config.toml
num_hidden_layers = 21
hidden_size = 160
num_attention_heads = 5
num_key_value_heads = 5
head_dim = 32
intermediate_size = 640
vocab_size = 2048
hidden_act = "tanh_gelu"
norm = "rmsnorm"
norm_place = "pre"
norm_eps = 1e-05
positions = "rope"
rope_theta = 10000.0
rope_fraction = 1.0
qk_norm = false
attn_scale = 0.177
bias = "none"
tie_word_embeddings = false
parallel_block = true
init = "trunc"
init_std_qkv = 0.0375
init_std_o = 0.00578
init_std_up = 0.0375
init_std_down = 0.00289
optimizer = "adamw"
learning_rate = 0.00139
lr_mult_qkv = 0.7
beta1 = 0.95
beta2 = 0.95
lr_head = 0.0063
max_grad_norm = 0.5
warmup_steps = 218
schedule = "cos"
final_lr_fraction = 0.03
batch_tokens = [8192, 16384, 32768]
max_seq_len = 256
doc_mask = true
train_tokens = 254200000
max_steps = 16385
dataset = "wikipedia_en"
Each number is 50 + 15 x the weight over its row's rms, rounded and kept within 0 to 99. Layers, rows and columns count from 0. The size before them is the row's rms in percent of the matrix's.

# layer 3 attention output (transposed), 160x160, rms 0.0677, rows 108-159, columns 40-79
078:13 67 34 50 78 49 74 80 63 47 42 61 64 82 39 51 53 34 58 45 45 43 44 55 42 40 52 46 50 53 30 75 42 54 43 49 43 53 66 39
094:42 51 71 65 52 67 67 50 51 68 66 85 44 18 51 47 55 52 68 61 60 26 25 54 38 39 49 36 40 11 46 41 65 40 42 44 60 67 42 56
081:58 40 55 25 88 73 55 26 71 43 75 66 40 59 42 52 40 61 58 26 75 56 36 48 34 62 33 51 31 54 45 49 70 43 34 64 65 54 47 45
080:33 43 39 58 43 39 40 37 36 75 39 47 34 58 40 50 77 32 35 35 33 66 37 51 53 50 54 54 39 66 61 72 43 44 46 44 53 09 49 65
095:38 72 65 55 49 53 73 64 35 63 53 40 43 53 44 44 26 44 48 54 23 57 72 74 13 72 57 44 72 50 64 32 52 50 70 52 51 48 50 43
078:55 36 82 41 54 30 56 81 79 52 81 69 56 60 32 43 17 49 44 23 31 50 30 32 23 51 42 36 63 36 58 54 40 26 48 64 46 64 44 38
091:60 74 78 44 65 18 58 72 69 57 56 41 37 69 29 57 29 71 51 41 17 62 66 56 41 56 39 43 74 73 50 49 51 23 61 42 34 09 45 58
099:50 31 56 48 44 43 61 43 48 53 39 45 45 39 48 46 47 65 64 37 57 68 48 48 88 90 40 56 32 46 80 72 43 64 41 71 54 45 46 30
091:19 52 41 59 34 46 41 40 56 32 46 48 44 56 62 35 60 45 52 69 65 14 57 42 74 11 41 21 62 38 44 36 55 54 45 51 52 60 57 60
104:12 36 21 65 31 78 66 33 57 31 39 38 35 22 51 43 60 69 56 48 41 45 60 62 69 55 71 33 44 53 62 56 44 74 46 52 51 70 68 23
089:43 46 59 76 48 18 66 79 59 60 61 68 65 58 23 45 44 42 60 45 42 64 50 57 63 28 59 47 43 28 47 68 41 43 51 62 52 44 63 50
082:42 51 55 68 33 65 85 42 67 38 52 37 50 29 39 43 43 64 71 28 31 50 71 62 53 68 74 26 49 58 74 66 44 60 76 65 39 60 56 16
112:27 90 33 67 56 53 37 36 29 60 64 79 70 47 27 43 90 36 47 67 37 45 25 49 46 45 71 67 38 20 24 53 53 54 43 47 61 35 42 58
122:70 20 69 27 59 28 69 71 69 48 43 59 45 69 59 72 14 59 48 48 74 45 57 46 70 41 15 42 60 59 69 41 36 24 45 35 50 64 44 47
089:34 80 47 46 60 79 43 13 56 30 80 47 51 11 44 56 47 58 41 50 57 31 31 46 38 56 53 37 36 22 44 46 57 48 49 47 52 56 53 22
086:35 79 66 49 70 22 56 67 47 42 42 59 48 76 36 38 51 51 43 63 37 68 34 46 33 44 67 71 75 55 39 33 39 39 45 33 43 48 62 63
094:51 12 64 57 41 41 39 56 32 76 64 71 53 64 68 41 37 34 58 44 68 28 42 42 38 26 32 47 48 50 35 41 50 37 42 41 51 66 30 68
083:60 29 47 57 22 63 56 39 36 67 48 33 43 30 39 28 50 25 69 50 71 24 76 67 23 33 77 28 51 45 61 53 44 58 51 68 72 63 54 27
070:77 24 42 31 47 41 40 51 44 27 49 43 63 07 58 36 57 43 59 50 70 04 41 47 38 75 40 54 39 62 72 32 55 49 75 49 47 69 25 42
102:70 13 70 53 50 44 54 27 39 69 55 59 40 27 49 69 26 69 60 39 45 48 70 71 59 81 26 36 39 47 75 31 39 43 60 48 56 50 22 51
106:54 33 46 30 41 81 50 66 53 45 48 53 54 49 53 61 54 55 59 34 59 47 41 33 62 29 53 61 63 87 76 46 50 42 36 07 35 46 63 36
098:48 57 63 50 46 57 47 53 55 49 54 41 61 33 54 42 68 59 46 67 58 46 40 40 45 54 67 78 37 49 39 44 43 40 46 34 66 48 19 61
090:56 42 80 47 83 31 47 52 49 28 59 33 19 16 41 48 44 32 44 51 31 47 49 69 61 60 26 47 25 49 45 39 37 57 36 87 57 28 37 51
114:37 86 63 73 80 62 56 45 64 44 51 73 80 29 60 55 50 59 40 50 50 48 71 62 60 48 44 76 49 51 52 38 52 43 35 56 70 62 63 49
109:53 39 57 33 34 71 44 74 63 55 42 67 69 73 51 77 71 68 65 46 77 34 44 47 48 36 48 46 42 65 62 48 38 15 39 15 40 54 43 49
097:89 42 56 49 53 29 67 51 17 59 53 46 43 47 34 18 74 47 72 46 54 80 47 61 57 49 49 58 48 31 72 50 36 63 63 44 57 29 42 40
101:48 85 35 37 60 64 54 48 47 60 56 73 57 39 74 31 67 63 65 64 40 57 48 52 53 54 22 66 59 65 59 67 45 35 32 43 54 45 59 42
105:54 23 37 35 43 45 68 35 48 49 68 51 40 52 41 52 65 55 23 63 46 58 13 43 53 39 44 39 44 46 33 56 50 44 65 56 48 57 38 44
107:66 68 60 52 73 49 59 65 46 63 58 57 38 14 69 54 60 46 57 58 38 60 50 64 75 46 56 60 49 60 60 64 79 62 27 70 50 39 58 34
107:28 49 55 55 49 29 41 30 52 35 60 65 40 54 66 58 24 45 35 16 37 25 37 47 37 60 41 20 64 50 24 47 67 54 52 62 37 60 74 61
091:44 49 55 53 64 54 40 56 30 29 49 42 53 25 47 49 65 39 13 56 26 26 12 41 25 46 37 37 49 60 37 31 52 61 25 86 57 58 59 58
099:18 99 52 53 62 69 40 34 49 21 42 67 74 41 44 36 45 45 25 47 46 45 31 53 26 67 65 54 62 40 21 58 43 56 56 76 42 77 84 65
090:65 13 28 63 58 41 48 58 67 63 64 34 58 45 54 23 40 45 66 56 62 55 68 50 36 67 66 70 33 43 61 60 32 55 68 72 46 29 40 41
094:77 53 49 53 57 42 66 52 29 68 70 80 48 46 21 55 64 55 49 64 55 56 70 72 70 48 57 34 16 04 46 46 56 48 55 52 62 50 39 58
095:64 37 53 15 44 62 28 47 58 81 67 81 53 43 37 42 74 41 44 58 55 34 66 72 43 42 59 26 54 50 46 38 35 35 64 66 56 43 47 73
096:71 73 69 42 37 53 63 42 48 70 45 76 34 56 67 68 48 57 72 39 53 36 61 37 59 41 81 47 73 64 33 11 57 54 51 19 55 41 58 77
113:58 48 29 59 54 47 21 78 47 44 34 45 19 65 55 57 30 44 41 54 40 57 40 38 40 57 19 46 55 60 39 55 58 68 53 58 40 40 69 43
091:29 44 40 69 64 54 50 52 48 16 43 33 69 55 50 39 22 56 61 44 43 76 62 61 77 59 50 56 56 62 24 41 44 69 53 14 23 82 52 51
091:55 55 47 59 48 57 46 41 59 51 50 54 34 60 71 63 40 58 51 40 46 25 49 41 54 58 28 55 34 47 43 57 60 56 41 71 66 38 34 27
098:53 52 35 50 45 57 52 50 60 51 61 43 58 28 78 29 57 56 53 42 48 28 65 45 38 62 56 74 23 44 77 61 57 26 36 62 49 38 58 24
105:49 58 36 63 49 71 56 61 63 28 45 46 64 72 72 61 37 62 67 49 42 64 35 45 66 63 47 44 58 56 30 56 73 48 49 32 58 69 82 31
107:33 30 29 40 40 42 08 55 72 68 38 37 40 48 37 59 53 64 38 64 55 42 53 29 36 49 52 63 42 51 31 54 28 36 44 42 71 17 43 87
087:67 37 48 45 49 36 41 47 56 66 31 31 29 59 51 28 50 57 45 45 63 55 67 63 45 39 51 67 53 32 65 53 30 76 66 57 35 32 30 51
118:68 48 59 72 59 17 50 60 70 44 34 35 39 38 52 56 32 47 32 34 48 40 47 61 32 67 41 37 48 74 24 42 55 74 59 73 45 33 68 48
105:51 13 45 49 26 39 43 60 67 54 61 78 60 55 73 75 51 75 49 64 69 25 48 41 66 40 66 34 27 68 21 40 72 14 45 20 58 71 72 51
099:30 60 52 48 58 53 37 40 51 37 57 55 46 47 59 54 27 32 39 48 40 68 51 38 57 50 16 28 59 29 17 37 31 61 65 64 46 87 62 78
092:61 76 43 44 59 49 44 75 54 52 32 45 36 84 50 64 45 42 70 53 42 59 56 57 27 54 64 43 73 56 46 38 68 45 51 29 55 37 52 47
093:42 75 40 50 41 48 68 39 56 42 52 60 74 64 67 37 54 51 73 63 37 20 49 39 41 64 76 78 39 26 59 51 34 16 43 43 74 41 27 28
094:45 54 48 44 12 84 51 53 58 54 39 72 64 75 62 56 52 76 75 40 52 44 45 24 74 59 57 51 51 66 28 44 44 19 42 12 70 71 61 67
084:36 49 45 32 59 39 44 45 53 39 65 50 51 39 48 28 60 56 86 50 46 85 46 46 49 55 48 62 38 39 33 56 27 48 43 14 38 36 41 67
093:31 51 55 53 50 42 28 42 52 55 72 57 47 38 52 29 47 62 55 43 54 48 56 29 80 42 37 65 34 15 31 50 41 31 29 35 68 42 45 67
092:61 27 49 49 56 35 46 71 48 63 54 46 72 40 45 48 26 53 59 39 47 67 60 43 52 68 43 74 44 86 51 76 45 49 55 53 51 33 35 28
# layer 3 attention value, 160x160, rms 0.0493, rows 109-159, columns 40-79
090:56 65 30 46 50 31 49 19 39 72 43 37 45 61 38 72 55 30 34 46 79 47 54 65 53 50 29 52 34 55 42 71 79 41 47 57 70 54 67 59
087:40 54 39 63 92 37 42 33 45 40 71 57 43 07 47 43 35 35 38 71 47 42 35 71 75 52 49 45 48 49 54 32 86 72 74 53 66 51 40 66
079:71 50 51 66 39 54 33 75 39 59 48 67 62 42 79 54 43 76 38 31 67 56 59 46 15 52 65 53 54 41 60 35 66 68 33 64 45 58 48 55
097:49 51 43 60 12 58 44 79 48 32 56 32 54 77 45 23 61 25 52 38 22 48 44 49 58 43 54 47 41 47 74 49 39 36 71 45 14 53 58 39
079:57 59 37 82 47 37 55 17 45 33 68 39 78 74 38 42 55 27 24 57 84 43 69 61 53 69 57 67 51 60 67 59 49 41 55 40 78 49 54 40
087:39 55 53 75 25 50 22 75 46 52 67 44 68 75 37 26 53 42 55 52 52 48 50 63 33 42 56 50 50 48 67 61 18 30 63 38 54 58 55 18
093:76 33 59 60 80 33 40 47 42 37 77 65 37 25 36 38 59 72 29 39 80 60 49 28 28 42 43 59 71 64 43 44 62 52 47 48 83 50 38 63
089:51 52 76 22 27 47 36 76 52 72 39 32 35 41 25 64 34 78 47 44 32 54 47 40 70 45 44 33 47 44 65 52 39 51 49 45 44 39 46 31
090:55 60 55 37 49 27 58 60 51 86 54 48 39 47 28 60 61 60 45 57 60 44 39 17 50 70 57 70 71 60 64 67 52 57 70 52 52 42 45 47
085:68 59 42 61 63 52 45 41 47 12 65 63 60 37 34 76 41 49 71 49 68 58 52 48 31 58 71 69 53 44 26 84 66 66 64 46 73 43 52 79
072:54 44 57 56 42 34 76 55 57 26 70 29 62 53 30 61 47 72 75 59 59 38 29 27 47 46 59 75 64 62 61 80 42 34 49 63 58 52 44 53
104:67 59 47 45 57 50 44 49 44 42 10 39 32 31 61 42 42 70 26 18 65 62 75 42 47 53 51 62 45 44 33 48 72 38 58 48 61 65 60 54
109:36 43 40 52 51 29 50 39 45 70 76 40 45 87 32 57 65 41 46 74 69 58 57 82 39 87 46 31 27 61 59 42 49 57 30 27 73 30 50 54
078:58 48 19 62 51 46 37 51 45 47 35 34 41 37 38 31 36 47 43 62 41 26 40 61 62 29 45 50 65 52 49 65 25 40 66 54 54 61 46 60
080:37 56 23 39 57 75 73 53 26 38 57 50 57 58 53 28 40 48 82 77 65 26 50 71 31 48 47 68 53 43 42 58 62 56 35 44 38 46 63 44
082:47 54 66 29 26 58 56 17 65 48 46 40 44 73 68 70 67 41 35 25 47 48 60 67 52 70 45 49 39 62 59 35 68 66 38 51 63 53 58 44
081:34 62 83 45 16 43 46 79 69 46 32 48 66 46 48 75 58 41 39 48 42 74 23 47 54 66 35 60 51 68 45 51 42 51 79 52 34 30 47 71
075:62 49 46 30 54 60 79 52 59 43 26 46 37 47 52 28 57 43 34 30 42 50 54 37 83 28 29 34 44 33 36 49 38 41 26 44 53 41 42 51
097:60 57 39 71 42 38 38 48 62 46 64 39 48 62 34 38 67 47 13 18 49 43 52 37 47 36 25 41 28 64 47 66 44 46 64 53 40 45 41 59
109:53 47 67 35 76 33 36 77 51 55 72 43 45 24 42 30 61 64 64 58 64 51 40 85 53 45 45 62 61 43 36 59 56 61 61 49 33 54 41 83
097:38 59 38 61 26 50 66 34 47 46 56 63 46 68 53 60 31 26 60 24 42 68 45 46 41 30 40 47 42 36 29 27 49 48 35 41 49 44 48 20
091:32 48 22 64 39 51 44 43 48 80 66 36 85 69 64 55 48 64 55 62 68 59 49 35 36 66 72 61 57 50 72 44 52 29 45 61 52 71 51 13
112:33 41 38 44 19 42 82 74 65 73 58 44 36 67 64 29 50 19 45 61 55 46 39 67 53 33 64 25 29 50 75 56 16 36 54 54 68 37 45 40
110:68 60 46 39 54 49 47 73 51 66 36 61 56 00 43 42 77 70 05 49 22 78 39 69 46 33 36 45 56 33 13 58 52 76 57 45 28 44 52 67
093:45 39 28 43 32 55 25 51 68 46 56 59 50 78 52 43 62 22 48 44 31 44 47 67 62 54 52 52 32 58 62 46 52 31 52 56 31 49 42 75
104:47 37 57 67 41 47 43 25 41 60 59 49 41 29 52 37 57 37 70 49 31 28 47 72 54 54 64 55 44 56 66 32 20 50 43 33 56 56 52 91
103:63 56 39 70 47 54 47 60 42 37 59 67 64 56 50 44 37 30 63 46 39 61 77 32 45 69 80 72 49 61 38 21 63 40 50 40 52 64 47 46
102:29 42 44 42 50 39 32 25 56 35 46 26 50 87 44 35 46 50 82 81 69 20 26 58 43 46 86 45 45 54 83 47 36 46 60 57 45 70 55 36
102:39 55 51 39 53 47 30 70 41 34 41 45 45 45 48 77 52 61 54 50 60 42 60 55 42 43 28 50 52 65 57 62 67 69 33 61 78 46 53 60
093:41 47 53 40 55 52 57 56 36 53 69 54 74 34 84 22 38 62 91 64 74 46 60 54 55 62 43 65 76 46 62 54 53 51 69 62 53 57 43 36
103:57 55 43 43 56 44 74 49 41 57 63 53 32 45 77 84 39 41 69 58 63 59 60 19 48 45 25 35 49 56 55 40 35 61 48 46 66 39 54 04
096:45 54 46 67 57 64 33 25 54 02 47 57 54 84 54 61 41 46 45 42 57 48 41 51 46 40 51 58 46 50 46 44 45 39 43 52 55 51 49 38
095:34 48 12 38 64 47 83 45 58 49 27 60 67 41 50 22 60 55 47 55 32 43 43 24 57 52 81 47 33 60 73 24 38 32 46 40 63 39 53 37
100:47 48 33 48 69 62 73 01 41 38 53 74 46 42 60 52 35 68 79 54 22 39 48 54 48 58 30 46 43 53 38 49 49 46 56 46 22 33 59 22
099:21 46 52 40 44 36 54 46 49 47 51 41 21 51 25 57 40 63 48 72 58 27 49 68 57 70 17 36 25 49 58 59 35 49 44 59 62 30 55 72
107:74 44 74 55 68 52 51 69 35 85 44 38 67 52 66 56 70 75 66 66 65 48 42 40 68 65 53 52 73 39 75 83 45 53 44 57 81 61 51 48
097:56 39 65 66 50 26 52 65 42 66 76 55 45 26 37 83 69 50 66 33 83 43 42 43 57 41 52 40 51 43 65 42 51 48 43 48 82 46 41 71
087:53 44 43 31 51 78 64 43 30 38 32 34 43 70 53 49 73 58 80 54 50 41 42 67 41 35 60 45 68 46 81 54 52 53 74 58 53 82 55 80
098:42 44 38 24 63 60 52 41 48 30 56 46 48 37 44 38 54 67 72 54 50 46 28 73 65 38 62 46 77 53 51 31 23 57 58 49 44 46 53 67
109:66 34 78 36 55 39 42 70 47 45 47 54 36 21 49 73 82 42 64 61 50 35 41 69 48 28 56 57 56 47 78 61 58 55 47 54 62 46 44 75
103:64 67 54 66 56 51 77 61 37 64 49 70 57 38 56 53 53 59 39 43 48 64 59 48 19 63 36 63 42 47 33 51 64 42 68 46 64 59 67 18
093:63 54 48 79 51 54 29 52 58 48 73 64 46 55 54 47 55 30 61 37 39 70 61 53 65 62 40 38 48 39 42 63 60 53 62 56 55 58 56 53
118:39 50 69 46 55 58 41 67 43 50 52 49 43 85 72 66 50 54 76 47 49 49 57 51 46 43 61 36 46 48 53 32 41 51 65 77 64 42 53 30
104:61 55 62 35 76 45 57 43 41 41 47 58 47 06 41 51 52 61 60 53 50 61 44 60 46 53 53 51 58 44 51 28 69 68 45 56 44 51 47 75
094:73 50 36 89 50 51 57 41 38 34 50 47 81 53 46 62 62 43 68 52 65 33 76 39 46 67 52 34 45 61 72 59 49 39 39 58 71 36 39 18
101:50 38 65 40 70 47 52 67 47 50 52 49 29 00 30 70 67 83 58 64 46 40 43 49 55 46 37 50 48 50 51 66 42 55 41 63 63 50 54 72
095:42 46 32 33 62 60 70 27 51 41 69 42 33 24 51 74 46 36 72 56 56 66 37 47 41 45 45 43 30 51 61 26 32 54 41 30 42 61 60 61
095:42 50 67 40 40 44 50 34 47 52 35 56 27 08 49 56 78 45 38 53 32 73 39 70 55 54 28 58 64 39 52 64 58 57 33 33 58 18 39 91
086:37 40 37 82 50 40 73 39 54 45 72 58 49 45 65 57 45 27 32 42 73 56 25 49 12 70 40 49 66 63 68 40 79 47 77 37 51 55 34 17
096:64 55 19 73 67 37 93 45 42 62 44 45 77 57 43 57 41 41 48 35 60 40 62 59 40 54 54 54 46 55 52 18 20 34 51 47 35 55 56 01
094:60 50 68 64 36 62 51 51 49 65 23 37 41 69 39 59 53 17 30 55 50 66 30 64 37 67 85 43 58 51 45 54 77 42 55 60 59 51 38 57
# layer 3 attention query, 160x160, rms 0.0716, rows 128-159, columns 40-79
093:62 66 84 53 48 26 50 46 51 72 46 63 37 66 69 53 47 42 40 41 65 59 67 27 74 36 78 35 56 29 46 54 55 30 45 30 60 34 47 38
097:64 45 15 63 64 60 63 43 45 46 42 37 51 22 56 62 53 75 51 52 38 48 60 45 47 56 30 65 38 63 67 78 29 47 44 60 62 61 41 56
098:42 48 15 54 64 60 53 60 53 49 47 52 51 65 46 68 44 62 52 50 36 46 43 40 29 63 26 65 33 73 69 74 17 50 54 63 71 68 45 38
077:57 47 57 31 47 51 36 66 59 42 64 27 44 15 51 26 50 49 81 45 51 47 64 43 71 65 37 66 25 68 46 20 44 53 30 77 88 80 50 68
085:37 49 11 57 56 54 41 44 50 61 21 42 50 68 57 46 48 42 16 49 49 45 53 56 36 48 28 45 44 31 76 82 33 71 40 43 32 56 65 51
091:19 43 30 38 54 67 38 54 57 56 48 43 48 71 48 42 39 65 67 31 38 16 43 54 38 46 43 69 22 75 57 39 38 46 56 84 83 78 35 54
088:21 57 50 60 36 64 55 62 48 41 50 57 51 52 37 64 61 70 85 58 58 49 39 41 67 34 22 67 32 64 75 35 17 40 37 42 69 60 37 83
094:58 59 81 61 64 46 37 55 50 52 76 60 62 58 55 64 60 33 69 46 67 62 53 66 84 32 56 61 66 55 21 38 73 39 55 46 63 34 22 52
090:54 54 60 44 64 37 59 57 37 45 79 81 51 55 69 49 28 50 76 26 58 67 48 51 57 51 39 48 59 47 26 42 78 37 60 61 58 56 42 61
094:28 38 42 51 64 38 53 39 51 41 47 44 40 16 35 30 22 34 46 51 52 49 41 50 26 59 51 39 84 41 64 72 54 74 77 67 42 50 66 32
107:42 51 58 44 42 42 62 38 51 48 67 60 50 80 45 50 69 33 30 72 57 54 52 58 62 47 51 53 49 31 30 19 57 52 44 32 43 35 56 36
101:72 57 58 59 51 22 57 51 59 57 67 55 61 29 49 67 61 56 58 35 53 70 46 31 42 70 60 39 91 52 48 61 54 38 46 17 18 44 60 54
093:57 50 56 51 41 35 42 34 68 74 60 36 45 41 32 43 90 46 47 71 67 65 36 36 54 66 42 44 58 31 50 67 36 53 57 68 17 22 49 40
096:60 46 69 52 73 25 54 79 55 41 37 68 68 42 73 60 57 77 39 29 48 20 50 48 57 41 73 50 70 52 45 50 82 22 42 35 29 34 27 38
076:55 39 50 42 66 36 24 40 67 24 37 39 42 42 62 19 18 32 31 39 46 70 63 39 39 59 49 20 75 45 50 56 78 81 54 61 41 41 62 37
125:48 34 41 55 57 61 47 41 75 53 28 31 32 16 46 46 30 45 47 59 44 54 54 43 30 58 59 37 69 33 74 67 52 57 72 47 48 49 80 69
079:51 68 67 39 54 54 78 52 36 55 55 65 67 43 52 60 81 60 71 26 44 36 45 31 37 61 53 61 70 58 43 84 48 27 46 64 66 59 41 61
104:41 62 46 40 45 67 34 59 21 48 61 58 57 60 45 65 68 60 45 49 65 31 37 48 53 34 39 60 33 82 35 43 42 36 50 77 58 53 10 31
091:28 61 51 46 63 48 38 36 48 32 38 71 40 43 61 51 57 41 55 34 47 53 49 22 39 68 46 46 39 45 26 37 51 36 59 69 38 53 41 45
103:82 61 46 50 40 28 54 67 52 71 56 47 53 35 67 40 29 43 60 41 60 35 36 53 69 52 52 48 75 48 32 39 92 34 59 45 52 43 52 52
095:54 66 44 41 54 38 70 39 64 65 46 58 28 52 57 71 30 36 22 24 54 45 37 64 41 30 43 45 73 62 35 45 72 50 38 12 30 37 61 41
093:25 26 23 52 65 64 67 48 57 28 49 52 46 56 69 51 77 34 65 56 35 75 94 31 26 56 43 68 63 49 63 61 56 31 35 77 40 60 38 38
103:39 62 39 50 55 59 71 66 68 43 21 46 35 49 54 80 51 42 64 50 50 57 49 55 62 77 45 47 86 31 48 60 85 54 53 28 46 48 52 38
095:41 42 39 67 50 54 56 57 70 33 46 47 47 48 36 77 51 60 38 72 46 61 35 60 68 53 50 59 44 30 29 44 46 59 46 12 50 60 77 59
094:48 60 48 51 87 74 70 30 45 41 34 74 45 26 63 24 51 47 69 26 48 66 78 44 45 49 64 36 53 34 56 54 63 47 38 66 46 50 50 48
106:63 69 96 50 29 49 27 52 45 54 60 43 64 28 48 49 27 50 45 54 48 54 57 30 41 65 55 40 30 41 74 43 34 63 57 64 53 42 64 65
106:42 46 55 80 71 51 60 54 32 28 58 59 79 44 70 86 34 33 80 63 40 72 38 07 35 69 39 47 69 42 31 59 37 42 48 47 46 68 61 27
100:50 46 44 66 41 52 61 50 57 45 55 43 44 55 33 54 43 46 39 71 59 27 33 78 55 29 59 57 13 42 54 40 17 61 54 23 41 49 63 62
100:43 25 43 68 72 79 59 49 68 27 28 45 45 50 38 63 60 65 47 67 44 49 58 56 50 54 60 64 36 31 64 50 29 56 33 45 66 63 67 60
110:71 65 53 66 52 47 53 44 32 52 59 21 74 53 45 56 35 57 47 47 34 25 41 58 29 63 54 46 50 62 42 62 56 61 63 53 66 62 50 68
093:28 31 52 58 74 61 68 62 79 12 49 64 47 50 55 19 45 35 52 71 53 68 46 65 41 47 45 52 05 46 51 60 49 65 40 43 43 57 48 43
103:27 44 34 34 79 61 59 54 66 38 50 63 29 42 58 50 40 46 72 43 50 50 39 36 66 60 45 49 37 51 26 54 53 47 58 53 47 41 44 58
# layer 3 attention key, 160x160, rms 0.0718, rows 128-159, columns 40-79
102:62 34 57 46 73 44 61 55 28 38 40 66 32 66 69 48 78 31 48 54 41 43 54 28 52 19 60 34 68 39 39 27 39 65 54 49 53 49 49 38
081:48 43 42 60 52 57 57 71 50 47 61 28 76 31 45 26 27 58 77 56 39 25 45 48 44 69 57 26 31 50 74 49 41 33 38 55 46 48 47 47
083:47 56 50 44 43 63 66 41 72 58 74 52 89 43 47 50 23 62 58 52 78 24 56 63 48 79 49 70 45 46 77 59 48 44 51 54 47 65 44 60
094:58 65 50 37 51 52 47 56 54 79 65 52 52 43 55 76 69 75 55 31 55 48 30 65 52 43 51 54 65 68 65 74 44 43 55 57 58 46 62 56
084:34 34 49 63 31 53 39 42 67 50 54 78 64 47 32 34 23 12 35 61 50 47 51 71 53 62 67 54 33 31 38 47 66 30 37 53 26 55 59 25
088:59 67 39 44 45 47 50 48 75 79 52 40 62 58 41 73 64 66 36 28 65 30 32 57 65 45 46 53 42 73 61 79 30 31 52 52 38 60 53 56
089:46 51 44 47 54 31 31 61 53 76 25 51 57 54 55 46 65 75 82 48 58 52 37 43 51 57 31 34 64 56 52 61 34 53 60 71 28 53 52 32
093:52 53 39 37 62 45 47 44 39 41 33 32 22 76 85 60 68 65 71 58 49 31 69 30 31 56 70 47 74 67 61 42 34 51 44 77 68 48 60 65
078:75 71 45 39 51 64 41 66 20 24 92 48 54 59 61 56 60 56 65 58 29 30 74 59 56 42 41 70 69 56 48 61 60 50 49 70 56 55 49 61
100:37 39 43 50 35 53 53 56 49 48 62 57 47 26 24 40 35 24 23 56 39 70 62 65 61 51 54 43 30 28 45 27 40 48 55 27 51 47 40 42
114:48 48 69 40 73 52 26 51 32 26 54 49 47 59 57 11 42 51 57 65 31 56 61 37 40 45 42 50 55 45 64 43 70 53 52 71 64 53 59 59
087:23 64 50 35 55 72 40 44 48 29 59 46 39 53 57 33 15 60 35 64 39 45 57 64 42 66 47 72 63 14 45 77 34 43 41 67 74 39 52 64
089:44 36 64 42 56 62 45 19 51 32 44 49 50 42 56 27 16 54 58 61 54 41 50 46 57 35 62 32 41 31 43 37 34 53 30 40 65 55 75 65
107:37 61 45 59 52 53 45 27 46 43 38 57 15 51 49 58 72 81 67 36 41 48 44 69 27 41 26 54 64 65 54 61 44 51 74 61 46 37 41 34
120:45 33 40 54 52 46 64 66 58 42 58 61 44 36 29 46 48 33 29 78 43 71 59 48 48 44 56 30 65 19 57 52 68 61 41 19 51 30 55 23
074:42 47 59 47 57 49 52 28 63 58 44 59 49 17 45 47 14 25 44 50 65 64 76 57 70 41 69 59 33 32 32 19 39 34 48 07 74 50 62 47
103:57 81 48 66 46 56 80 38 51 63 37 53 70 66 49 61 59 83 60 17 51 36 39 67 54 52 37 65 45 83 44 66 49 32 44 61 29 66 48 49
085:54 40 26 60 47 46 40 67 39 17 40 72 32 84 52 49 89 48 54 55 24 45 27 40 43 31 55 25 54 65 47 62 79 64 60 70 26 31 43 39
097:27 48 35 37 71 43 33 46 46 19 22 62 27 64 42 45 62 48 48 74 35 47 51 53 41 26 44 53 56 31 54 54 75 70 78 65 46 56 67 36
103:33 54 26 38 37 24 77 69 50 54 65 29 50 64 51 58 54 44 54 71 68 64 59 62 23 51 51 54 67 63 65 51 60 54 47 53 23 43 50 14
095:75 59 64 44 53 27 83 74 48 69 88 34 60 57 33 60 44 49 47 43 84 49 41 59 27 84 61 40 68 50 58 70 51 42 28 41 38 39 30 53
092:47 36 65 56 62 71 48 45 52 34 35 83 57 41 38 80 28 67 59 55 41 40 37 68 49 35 51 42 43 30 41 42 77 48 68 41 59 51 64 38
096:40 44 44 45 73 42 82 21 51 50 50 47 45 44 35 69 00 51 72 60 62 35 71 74 37 57 40 55 37 37 65 49 34 36 43 48 76 73 53 48
099:52 57 74 53 43 59 53 39 49 64 64 35 48 28 50 38 03 56 60 51 72 47 72 55 61 73 19 48 27 65 52 48 28 46 47 51 84 83 27 67
092:35 52 42 50 58 45 72 42 56 55 03 59 48 55 38 36 82 57 37 32 30 51 59 44 27 35 67 47 69 37 38 41 67 62 61 54 55 49 80 35
101:48 67 41 56 44 39 55 38 36 41 34 46 29 53 56 53 40 55 17 20 34 41 45 30 49 41 71 40 53 67 60 45 36 61 54 39 56 36 61 51
105:38 52 49 59 50 70 44 68 45 32 55 55 50 20 41 74 33 69 73 45 54 56 50 70 58 60 49 42 35 66 46 59 63 60 73 52 10 62 36 76
098:65 58 82 38 37 65 28 61 55 77 73 28 59 34 65 43 51 45 39 55 74 61 32 54 60 67 31 60 57 56 50 48 22 47 44 54 68 62 21 90
101:33 38 72 48 48 59 37 45 68 46 32 55 59 47 59 39 51 40 65 47 56 37 62 54 78 35 41 58 27 70 42 37 37 41 62 51 99 67 66 62
106:56 65 36 53 53 65 39 09 49 28 60 50 59 39 39 38 57 51 53 46 64 61 37 47 61 46 57 54 63 56 24 59 53 47 36 44 08 43 57 54
089:40 47 83 43 38 54 58 74 70 53 17 59 43 45 51 49 50 42 50 31 55 43 67 64 51 39 37 51 54 68 34 59 24 53 54 54 89 58 78 41
103:38 42 26 50 34 27 66 43 73 51 30 58 45 57 29 52 65 39 54 57 70 50 55 56 08 34 24 44 66 36 39 77 75 77 52 69 61 57 67 21
# layer 3 MLP up, 640x160, rms 0.102, rows 0-2, columns 40-79
113:57 64 38 47 60 55 38 50 33 40 62 49 38 41 27 65 65 55 57 62 32 51 40 52 53 23 42 29 47 52 52 46 41 37 41 46 63 19 19 47
112:41 64 52 35 57 40 44 59 45 45 72 74 49 55 77 72 27 64 36 41 49 45 44 38 73 53 21 55 40 64 74 35 70 27 42 70 56 48 56 70
105:60 64 29 44 39 73 76 82 25 57 58 53 64 66 31 56 66 39 60 36 50 44 48 69 63 57 59 64 26 59 40 58 43 45 61 49 24 77 29 33
# layer 3 MLP down (transposed), 640x160, rms 0.0854, rows 0-2, columns 40-79
096:34 63 65 45 55 36 59 47 20 20 50 56 15 55 56 30 57 32 52 27 69 13 30 42 64 70 67 36 19 79 69 56 58 52 51 69 59 31 48 41
103:76 58 51 37 66 70 49 57 35 58 70 29 81 38 45 56 23 57 67 53 51 79 94 70 56 58 46 60 41 83 41 48 41 59 37 71 66 61 59 42
123:45 73 35 74 23 59 71 47 41 40 55 55 52 85 55 70 57 57 62 54 33 63 53 67 37 34 57 63 67 42 43 79 64 68 43 99 45 68 18 27